Weights of a small GPT-style language model, trained from scratch on English Wikipedia: 8 layers, 1.75M parameters.
Each number is 128 + 32 x the weight over its row's rms, rounded and kept within 0 to 255. Layers, rows and columns count from 0. Numbers have three digits each. The size before them is the row's rms in percent of the matrix's.

# layer 3 attention key, 128x128, rms 0.135, rows 106-127, columns 0-127
102:174118065134162157118075114146138127143142110158124064103192095114080129139100120120112088166080171138112149166155153121082141101139165105189113079090108100091185149134122082194097150149086178162170113090173154148084113049140119210089137153160131093123158087143166124162074100104118136130152088132126164128124120119142132104060130137119104135158042108107103101114131162131126143146170
099:168140124150158161095168137088127102119148138129143104117147163176123104162112162103153141134157163094146120110103107095107082132142154123064144132141152137135150155100083128081061104146086128148217106072163199096153122058107116084084143196128099168101181167085088130134132141141112117143081166070159129121173136064062121131111094133140096179165076088097149138129138097135076116108173
094:178097155184091129138102056093108117132127098059146115125136095162093184092150149125151138188109086106099108125060107162164153126152136143122156140131121165125190114115058217104116121106127159130121141158084171159137116110112162099132071090149143099114055130129168120070131117141193104112115146075096139164151159080098096137117101127165073147204110093146141115123134147138152070126111
098:105164109046142080135070112110168139106128153121178099118166102160101176156197140168190080130130104102088115132155130114081097126139090123073096099086149128167147164155203133179122126144130154149116126194112141150054134128153054090138153139082150123110132162084106139168143133143124106117062082153085124133161143094170131075160104166136139134172066140146136124189150132104115146099123
108:104101133064098191093141100079165119119153141134134071132170134110106207095178103128127082078131173091107148071153149150144199160085159160186087149105097142126127072142150142127114107103150129146146124108079067116150111143131143085117143170169120132101168164132184117129142188151131161099123191120115114109106136102094132129162104060120090167127134164156184173169102111071120079132161
095:146138189139165101092074119142090136126139118108143111150131157087137173140114092108122093064112109197143153099130118123138115126075204144136154123076121130116154189194124164029140155163132072069111161210168163180109130110059105144150140137099141129038152104119121120120104176137095145103142146096106157121178087120084122086135184137117136125131154114155162148113118131136112162143110
095:121141107151130178136143162150088152059164168093130122126080127103120104124186150147106112166140157104123128080157132103158117123176156134118115104108147155089078133112126138182179164116119142146158157179192129144120097198127140137125156134135101178132115165144187147173097113167140202102161151118100154089061105078158075108122132151047134135150122166155171058144116196095109096193148
093:141144088158158200141101096177112113128051158080161133146163107151139115123084117104102063176120099115214129167161074093219137143141077122101138083132141136085145116158142156140116166111124161151184092096127171089132161105099084082171143106109163136138169159159164130091090140159122116137156107113123151155090097134119165104128181104069139169091200118145125125139086161126092139147144
097:079051175100109118122120139120125146112139157127110189091149205129184134101075135173141130096095115111107135182124130170113113084070084174130170104148170119137165139125097084148174120197144141103140091120111081124169160092111069174111169104120106127117130111122173135132143064163091135164139082140093153176131094114143105093114163122131112170198106128169204168165125093110144165154155
099:053124194104157132098065157164113145081187137089189089127126018125117128070054094126161150166137169165120124052101105115181131158155148108141113120084131129098150155110119132115143100157172117077115151116119140160138168066127152129141138103144135131142096139098119097172087102086114097098158151161175172139118155125123091121090129119121136135142114181097126119196084117175134093131101
098:133120153119114106101160133138143115145154085088142167107137204188057181140096210137080144108160056118152167177185095127148154126125150152131100112064128094072142101100088182137092091145157107162106163163159194131137127095131126104095117113152138123122101114056133164099124127144154149116157127158162165116154165099170137176110128109089153074137163136148102098132062161120152098100191
091:147131149102159102085125077139110109109098159097061115134209127113114142128127148095139154084143096116134169130154176133143168181103145105058107176108104137105159107097160116157158085157217129091189071142145089095096200147144081087088123117092121114130113124164145141129147120096157153186156119113213114134123078143151159084131115160151159195138121144161210159142133130131125098124140
101:176163098087107081113174131085029101114160159162097154146147089173104114080121183088121101093134086132091138160143103173096142120107098121158196075152111117142147051158130110158155106132130143124138135115193148113133128176152141120118105135110116177091117136185094103091133137110138126137135074116082122196134072116107116190143174178127126076106105095139170102192116115123166157172105
103:122131193109077166138117070128181125158172123127112096082122135097126179077117169106124161171079120133147061139129167110162184176117142067147121123154166076149100106148144131140088123096175141119179123127154141120123165166127164102198138102085085093122177161162151146166082180072115132119113175161122128077139082132098062078168148129093134078195144127092147163119139127106130109139111
103:124169146150180124153145126125116100159200127119142090103154164126146162112085180165089156150141107124096105110135170123088055131064125178135158134147158091155147126133125098177119127112117139067161153075107135131161122082149180151162103076201065113131094118151091142125134076122125072127133102117101115151153130157128142171162073107097160128046140164182127086043138092103146112163092
094:127119133127134170147153174146142111092138121115114171133140130146140124147123095104119116129100161119076124078135090114097159039178151024081194116176115161114115127147109113129117161141048114097080130098078139133182147134133164135153171125100144110166174126133071158150107132173192123158146097117116119082189103088120173088176092111142142078075134136137116146094099089175157069083130
098:122116165132145157138073172115131088111127125179129173117122178074155107180134127075129095184091099096075114035184098086162087115104135169108122164092157133119159163116146205114193166146121126185149049152134161186113109118125094086132138117122114134150122124141140126160116154082101153123172109150089091114063143115156118142143138081171091154121153162057149112128109155151122077112116
111:165171162145158183188128161134120160180116152150152102067090145146155085087154098096086167098204171165129090156119111127090120093060092109143129127115048149120134088153144155191139179126142106130116083101138187132122102120186172145148048126137137141123154051149117143153098123114147164146108162147086117136146102076092150108157128170140131129119111144107176139086167153140107120174173
096:079083065100134115126121100124093153076096142138124091098087090148172229112176094154122128152103079164143105152158113142198133160097153139098143085090146158167163092110162131145156126115108129118188129084102090150188141097068146098084124105163220136130138134129079124117114142158111132111182139078182116084132132103135081116128085149104101169103165111142116145091157105177097123111171
097:095109217110137146134078094120171153110107140157157127109163157149099114102082132098102098091132155082205129075153139132158163132153108160138143176096124138119158163186128130120098176094156151165090131111093170182137113165157112081120077137062214181099085111177170160173122120133113092154145102137133140074162160116121121175083071116135137099129121144121097096096139124051147128111103
096:221155117154141070139126100099133113071147091119167157075134145152131161193130122195093126143132117182171067102117161181109102107123128085168118168170142089125140147130174166186150142158091118185078082101069148142095132093066122074113150133152105127125111100125108105130110079143127154085142165126131116092162125077097161136113151074152116065149122177169089146174118150129107110105132
096:181128067100114117129070111198145091155126150113111149162141138171143164115135158110151136129090140100133141125158095116141186137118177079156085149095118066092166122093112117118075149119104130140179120134124179148102060124135152188121107170137119093126125186070147118153099072140152137133132096104041149159143147091141073138153152147146156123088158093151188217143075087131105137185111